From a checkpoint of a small transformer trained on Wikipedia.
Size: 13 layers, width 96, 3 heads of 32, MLP 192 SwiGLU, vocabulary 802, 1.38M parameters.
Training: a variant of Muon for these matrices, 109M tokens.
Each number is 50 + 10 x the weight over its row's rms, rounded and kept within 0 to 99. Layers, rows and columns count from 0. The size before them is the row's rms in percent of the matrix's.

# gate: layer 8 MLP gate, 192x96, rms 0.0845, rows 159-169, columns 0-95
# up: layer 8 MLP up, 192x96, rms 0.077, rows 159-169, columns 0-95
# down: layer 8 MLP down (transposed), 192x96, rms 0.0809, rows 159-169, columns 0-95
gate159 100:53 49 60 54 43 36 51 48 31 46 48 45 70 45 51 57 55 74 56 46 50 55 47 50 50 45 52 50 42 50 54 52 52 43 56 51 60 41 66 55 62 33 31 51 33 56 47 51 65 47 56 46 32 58 59 63 51 52 34 77 47 58 49 49 42 46 56 49 50 47 54 49 44 59 43 51 44 51 50 55 41 24 62 52 48 56 35 50 61 47 74 56 31 67 18 51
up159 101:73 58 52 45 28 44 31 33 62 52 59 29 32 52 51 42 48 67 35 39 62 62 39 52 46 41 42 64 30 47 43 59 39 39 40 46 65 50 54 51 58 45 38 50 53 54 42 47 56 48 45 62 43 54 52 59 51 54 41 37 44 43 40 36 39 53 58 52 39 29 60 44 54 38 62 35 48 52 52 66 54 49 46 31 35 54 50 58 41 54 49 48 52 67 53 48
down159 100:61 26 47 64 59 59 54 34 48 49 55 39 39 37 54 35 47 60 48 49 61 52 56 56 32 52 48 70 53 53 45 43 43 57 58 52 82 49 40 60 56 57 45 62 36 51 65 71 59 51 51 40 53 35 41 43 33 38 37 56 29 62 37 49 48 61 40 47 55 50 65 50 42 57 49 42 47 46 47 57 38 32 62 54 36 52 45 61 44 47 47 55 51 51 46 65
gate160 106:54 40 33 53 49 39 53 54 48 47 62 51 42 70 47 54 37 48 59 44 76 51 31 43 62 49 58 71 54 45 62 50 53 61 58 65 57 35 39 41 41 33 48 49 42 46 47 57 53 58 51 46 59 53 49 54 45 41 40 52 62 52 64 18 48 68 51 51 59 52 41 32 67 44 45 56 45 45 59 51 73 47 50 38 64 47 43 47 53 67 65 52 59 57 51 40
up160 101:49 57 66 54 54 46 59 60 30 36 43 70 79 64 43 56 49 41 55 55 28 48 42 47 60 39 61 40 44 37 39 62 26 51 57 43 45 24 45 41 59 60 49 52 43 44 49 51 56 50 68 43 54 55 52 57 54 53 58 55 65 60 44 56 61 47 51 52 27 64 43 46 39 55 43 56 48 60 36 34 38 52 38 56 57 50 43 40 52 58 50 55 45 60 47 56
down160 100:36 55 45 49 63 55 52 55 35 56 40 50 64 45 33 61 29 35 35 46 39 56 46 57 60 58 55 56 45 54 51 36 33 60 54 45 36 44 56 54 72 42 52 40 42 51 46 41 44 45 66 68 60 43 39 45 56 59 58 49 57 32 54 59 67 47 57 41 36 77 43 54 51 45 45 47 49 51 44 31 45 59 37 51 61 64 38 40 51 44 29 46 48 59 46 64
gate161 108:42 44 29 45 54 52 31 53 56 54 34 51 57 50 54 56 44 47 50 46 39 56 65 51 57 55 40 69 59 57 53 44 45 35 56 56 50 54 53 38 52 54 62 70 49 42 12 55 29 52 44 56 51 58 37 62 40 50 40 27 63 40 59 47 64 62 63 47 48 56 50 59 44 53 56 51 40 48 63 61 59 44 52 50 59 39 39 58 63 36 47 36 45 50 50 34
up161 097:29 52 51 43 58 56 42 38 53 49 57 66 37 46 66 65 42 62 48 52 54 45 51 49 62 57 47 49 34 47 53 35 26 53 67 51 43 40 43 48 55 51 59 48 56 32 43 46 62 51 45 47 55 43 47 52 77 63 29 53 59 52 59 56 54 55 44 49 47 55 60 57 35 73 43 53 40 55 67 50 56 35 72 43 68 59 56 54 52 66 47 38 34 55 51 54
down161 097:62 54 53 43 44 43 52 37 56 49 39 43 57 48 65 63 44 35 43 43 49 56 32 44 57 52 48 39 70 49 37 48 40 41 39 40 53 71 68 51 45 59 62 61 46 61 63 55 24 49 41 58 49 41 57 53 24 39 55 35 43 59 45 54 41 47 59 59 58 46 43 54 46 59 56 42 32 54 43 55 59 49 45 51 58 58 43 37 55 43 53 21 69 43 44 43
gate162 100:64 67 39 26 54 54 43 51 62 65 40 64 53 53 68 23 52 64 62 51 45 44 36 47 63 50 56 51 71 44 50 46 66 60 47 50 67 60 52 38 39 43 57 42 40 56 43 62 59 44 54 46 52 49 39 41 48 56 48 44 71 38 52 58 56 35 58 40 53 70 48 45 46 64 54 48 47 58 45 56 30 39 38 59 53 45 47 43 54 50 49 62 34 53 43 58
up162 105:53 38 48 44 56 49 55 40 28 69 39 19 59 57 49 55 53 63 49 37 50 49 57 57 59 60 53 52 46 52 45 53 50 57 54 49 68 52 39 56 61 40 44 55 59 52 47 55 49 57 33 42 37 54 71 46 62 63 51 41 54 35 19 60 56 42 58 36 33 46 45 45 45 38 38 56 32 64 50 62 57 51 54 50 67 35 59 42 45 56 42 57 51 51 39 57
down162 098:48 61 47 60 59 51 49 47 72 47 52 48 49 23 57 43 65 52 44 46 47 54 43 47 54 47 41 60 45 44 52 60 35 48 54 43 28 73 58 58 46 46 50 63 44 51 52 38 46 57 69 41 41 41 39 51 51 60 50 37 47 51 77 45 59 57 68 45 59 50 61 55 47 46 50 69 32 62 45 38 68 28 48 49 52 47 33 62 46 47 53 32 48 41 51 38
gate163 097:59 68 68 52 48 58 52 46 65 45 45 44 52 36 43 55 43 48 47 49 42 54 42 61 45 42 28 44 44 42 52 45 33 42 42 39 50 55 49 53 49 40 77 69 50 56 35 37 54 38 55 60 67 57 48 68 71 34 49 62 66 53 38 43 48 53 44 44 50 58 68 38 60 58 58 40 48 41 29 69 53 56 42 52 44 36 59 55 36 45 50 52 58 62 48 53
up163 098:49 61 42 55 50 34 61 36 60 36 60 44 38 64 56 44 38 56 54 55 32 54 61 57 55 46 54 54 54 45 55 48 59 37 34 66 53 41 50 41 58 45 58 51 44 48 34 46 45 51 58 69 49 48 49 41 37 63 46 60 43 27 51 55 33 65 37 65 61 39 57 43 41 30 63 55 65 54 51 35 56 50 65 38 69 34 52 61 54 46 37 45 40 52 34 51
down163 098:45 45 43 43 36 55 49 53 53 38 50 52 56 42 66 52 78 51 44 81 29 32 54 56 42 54 60 52 39 70 56 47 47 48 55 49 44 45 54 62 54 49 68 43 42 51 35 61 35 50 53 63 61 52 36 51 66 42 59 64 60 55 63 35 60 63 42 55 67 38 41 43 49 56 53 50 29 37 62 49 51 50 53 38 53 54 65 62 56 48 46 56 48 52 49 41
gate164 108:38 52 35 55 56 44 64 55 51 57 53 71 48 51 62 60 44 42 45 36 48 53 31 50 47 56 40 53 42 52 52 42 56 48 57 69 51 41 52 55 61 61 57 61 46 51 46 56 32 70 49 38 46 43 26 45 44 51 58 60 38 49 34 47 45 43 63 68 51 44 50 68 24 40 69 35 45 49 61 52 47 63 61 59 44 46 36 47 52 43 58 30 47 33 47 57
up164 099:56 55 51 53 47 62 44 51 54 39 46 54 44 56 68 41 69 56 40 42 70 40 45 46 51 37 57 29 49 59 35 68 42 58 46 54 45 36 36 36 54 40 57 58 57 71 33 47 30 51 53 48 59 45 75 34 42 44 60 49 60 57 48 48 50 47 46 62 47 37 42 58 38 47 60 36 48 33 47 42 55 53 59 49 53 44 52 66 52 52 30 57 60 51 33 65
down164 101:44 55 49 53 55 46 56 66 68 51 41 47 44 34 51 49 61 41 63 48 61 61 28 54 46 65 41 45 60 73 36 54 60 60 60 48 53 58 58 55 47 37 35 55 51 64 53 51 47 61 50 48 45 49 49 40 32 56 59 55 35 42 44 42 44 52 60 55 54 49 72 53 43 64 68 47 56 49 64 55 36 58 52 54 62 51 46 43 39 41 81 46 75 47 45 56
gate165 102:40 64 51 42 61 59 49 60 44 65 45 52 40 70 44 65 51 37 70 47 52 41 56 50 41 33 43 61 65 48 29 59 49 51 41 42 36 61 48 51 66 59 41 42 51 54 46 68 50 43 56 53 44 53 53 42 29 39 49 49 47 61 53 43 46 48 66 47 42 52 33 37 41 32 55 44 48 63 56 49 74 46 38 49 46 54 60 49 59 59 61 50 55 64 40 24
up165 092:40 55 60 38 46 57 47 40 34 38 53 59 58 47 49 43 55 45 54 51 39 24 53 57 42 45 72 47 58 56 74 57 65 59 51 46 52 62 27 54 62 41 52 45 59 64 56 55 63 64 59 43 62 55 41 61 65 60 51 38 51 50 46 58 53 53 69 42 64 51 45 54 53 41 59 60 63 51 33 59 62 57 64 64 53 69 36 48 45 45 53 56 47 71 48 51
down165 092:55 65 60 34 63 51 50 48 29 33 45 58 54 65 45 59 58 62 57 50 63 54 35 34 46 56 45 39 61 56 50 46 54 33 54 48 52 37 62 62 50 48 53 61 46 29 48 45 39 78 51 35 53 40 56 58 49 48 41 58 61 43 69 57 39 58 38 52 58 42 48 70 50 55 45 58 45 50 68 67 53 55 33 38 46 56 36 53 57 52 45 58 38 37 46 41
gate166 106:60 69 39 51 39 68 43 65 64 51 52 36 63 65 36 56 52 40 50 54 60 55 43 53 42 46 31 51 49 42 34 34 63 47 49 35 46 36 52 42 57 68 45 50 36 49 48 45 41 36 55 44 52 58 47 47 40 53 42 48 43 46 59 49 54 36 71 44 31 62 51 46 68 59 60 54 53 43 58 46 49 60 45 68 26 64 59 36 46 49 50 35 51 51 59 34
up166 106:66 40 39 59 51 49 44 71 52 56 63 45 57 45 63 26 43 41 34 44 48 45 44 47 47 45 63 49 61 44 31 50 47 72 45 42 47 52 62 63 35 44 51 62 53 54 43 51 39 75 51 49 70 40 34 60 52 76 53 63 53 57 58 58 55 60 56 50 60 63 62 45 61 51 65 41 57 55 55 45 57 46 54 57 50 50 44 54 50 51 36 38 63 38 36 55
down166 109:52 41 50 52 40 48 51 50 39 24 63 56 51 35 60 47 63 55 60 52 56 62 48 52 38 43 51 71 64 62 57 37 51 57 55 59 43 44 44 55 55 72 54 54 53 56 56 72 49 58 59 61 55 48 36 31 58 54 52 52 34 64 59 62 56 70 53 42 52 54 48 69 34 54 61 79 45 53 51 46 46 44 61 52 50 39 42 45 71 53 50 61 56 49 65 45
gate167 101:26 43 48 45 61 44 46 34 55 38 52 54 49 44 57 39 38 51 49 48 46 33 53 59 30 33 53 55 60 59 38 47 48 64 62 55 45 37 35 40 36 47 57 41 43 58 33 46 47 44 47 43 47 59 59 44 40 47 29 59 49 61 58 42 40 51 43 57 43 47 64 44 32 52 57 29 58 56 33 44 63 67 48 67 69 54 56 45 50 46 64 53 53 43 32 36
up167 097:66 41 47 65 66 43 43 69 52 52 47 26 65 51 48 46 55 42 43 38 43 40 55 46 56 44 45 51 56 32 64 34 46 40 70 34 48 54 29 55 48 48 49 61 52 28 52 46 30 59 52 51 63 60 57 56 52 54 43 65 54 40 68 38 54 66 55 54 43 56 47 55 54 47 58 46 58 44 46 55 45 72 45 57 61 57 51 47 58 55 26 51 43 65 43 58
down167 102:39 62 62 43 49 59 44 58 61 52 73 40 51 36 44 62 34 53 49 50 43 44 57 56 51 46 49 42 38 82 31 44 46 30 50 43 39 61 41 60 59 60 57 54 67 37 51 34 60 53 58 44 53 54 42 55 65 42 61 45 51 31 51 31 71 54 51 54 35 68 40 50 55 47 56 61 45 46 49 39 44 55 57 55 44 45 44 53 71 47 49 44 42 44 47 59
gate168 094:32 55 62 52 52 55 64 70 64 70 54 70 36 51 65 54 51 52 63 60 49 59 30 53 39 52 54 54 57 54 38 51 62 39 46 62 54 33 47 51 47 76 48 53 52 66 54 35 60 63 50 42 53 67 38 61 56 64 48 43 48 53 55 45 49 76 55 60 51 67 40 55 43 36 46 44 38 46 39 51 42 36 58 56 50 60 53 61 51 47 48 45 41 50 35 55
up168 090:49 57 51 68 52 57 52 45 39 49 43 62 33 64 54 50 41 64 48 51 42 71 49 58 41 54 48 19 53 55 63 39 59 41 65 51 43 55 48 55 33 47 55 47 49 54 61 45 49 60 47 53 65 63 55 52 39 35 42 48 47 33 42 68 29 68 37 58 47 44 34 52 47 51 34 51 41 49 40 73 58 44 51 45 47 46 50 34 52 53 46 57 32 60 36 43
down168 094:74 48 51 49 56 40 50 52 52 57 57 58 59 42 48 47 38 43 59 64 35 52 44 51 58 46 48 49 49 52 44 47 52 45 45 42 41 56 34 39 74 40 54 51 44 36 44 47 56 67 53 55 46 50 53 68 65 52 44 38 62 36 44 35 64 58 62 65 51 47 63 47 41 80 46 45 40 68 54 53 67 55 44 61 61 67 47 58 70 30 53 42 48 60 39 55
gate169 101:38 47 54 42 55 25 79 62 48 71 65 64 69 55 64 54 45 58 46 59 57 38 61 56 48 58 35 49 36 61 50 40 43 32 60 42 64 43 37 41 37 62 57 50 52 49 53 46 40 54 59 31 46 41 66 56 44 55 48 55 52 32 52 54 60 43 47 56 55 53 46 43 54 65 62 58 58 52 47 50 65 59 65 45 61 34 52 45 47 52 51 50 52 59 47 31
up169 097:40 58 42 33 63 56 39 53 72 64 46 60 42 51 57 57 48 55 48 45 37 49 48 53 38 40 65 51 52 55 51 49 56 46 34 51 50 54 45 26 31 62 57 65 42 43 55 58 51 56 48 40 51 58 54 42 46 25 60 51 38 47 54 25 34 61 44 73 58 43 54 58 72 63 48 36 50 46 48 45 53 38 46 52 38 36 59 53 54 47 49 44 65 63 60 60
down169 087:58 40 49 68 48 54 48 61 53 40 68 53 58 49 50 64 55 32 34 43 36 32 66 65 57 68 57 58 65 71 41 43 43 47 54 45 51 52 49 55 47 56 61 61 48 61 73 48 42 53 56 59 54 43 49 58 57 49 74 48 60 67 57 49 49 40 41 37 38 34 54 66 53 43 58 43 52 35 40 46 45 35 51 50 38 32 38 64 45 52 61 53 45 50 40 51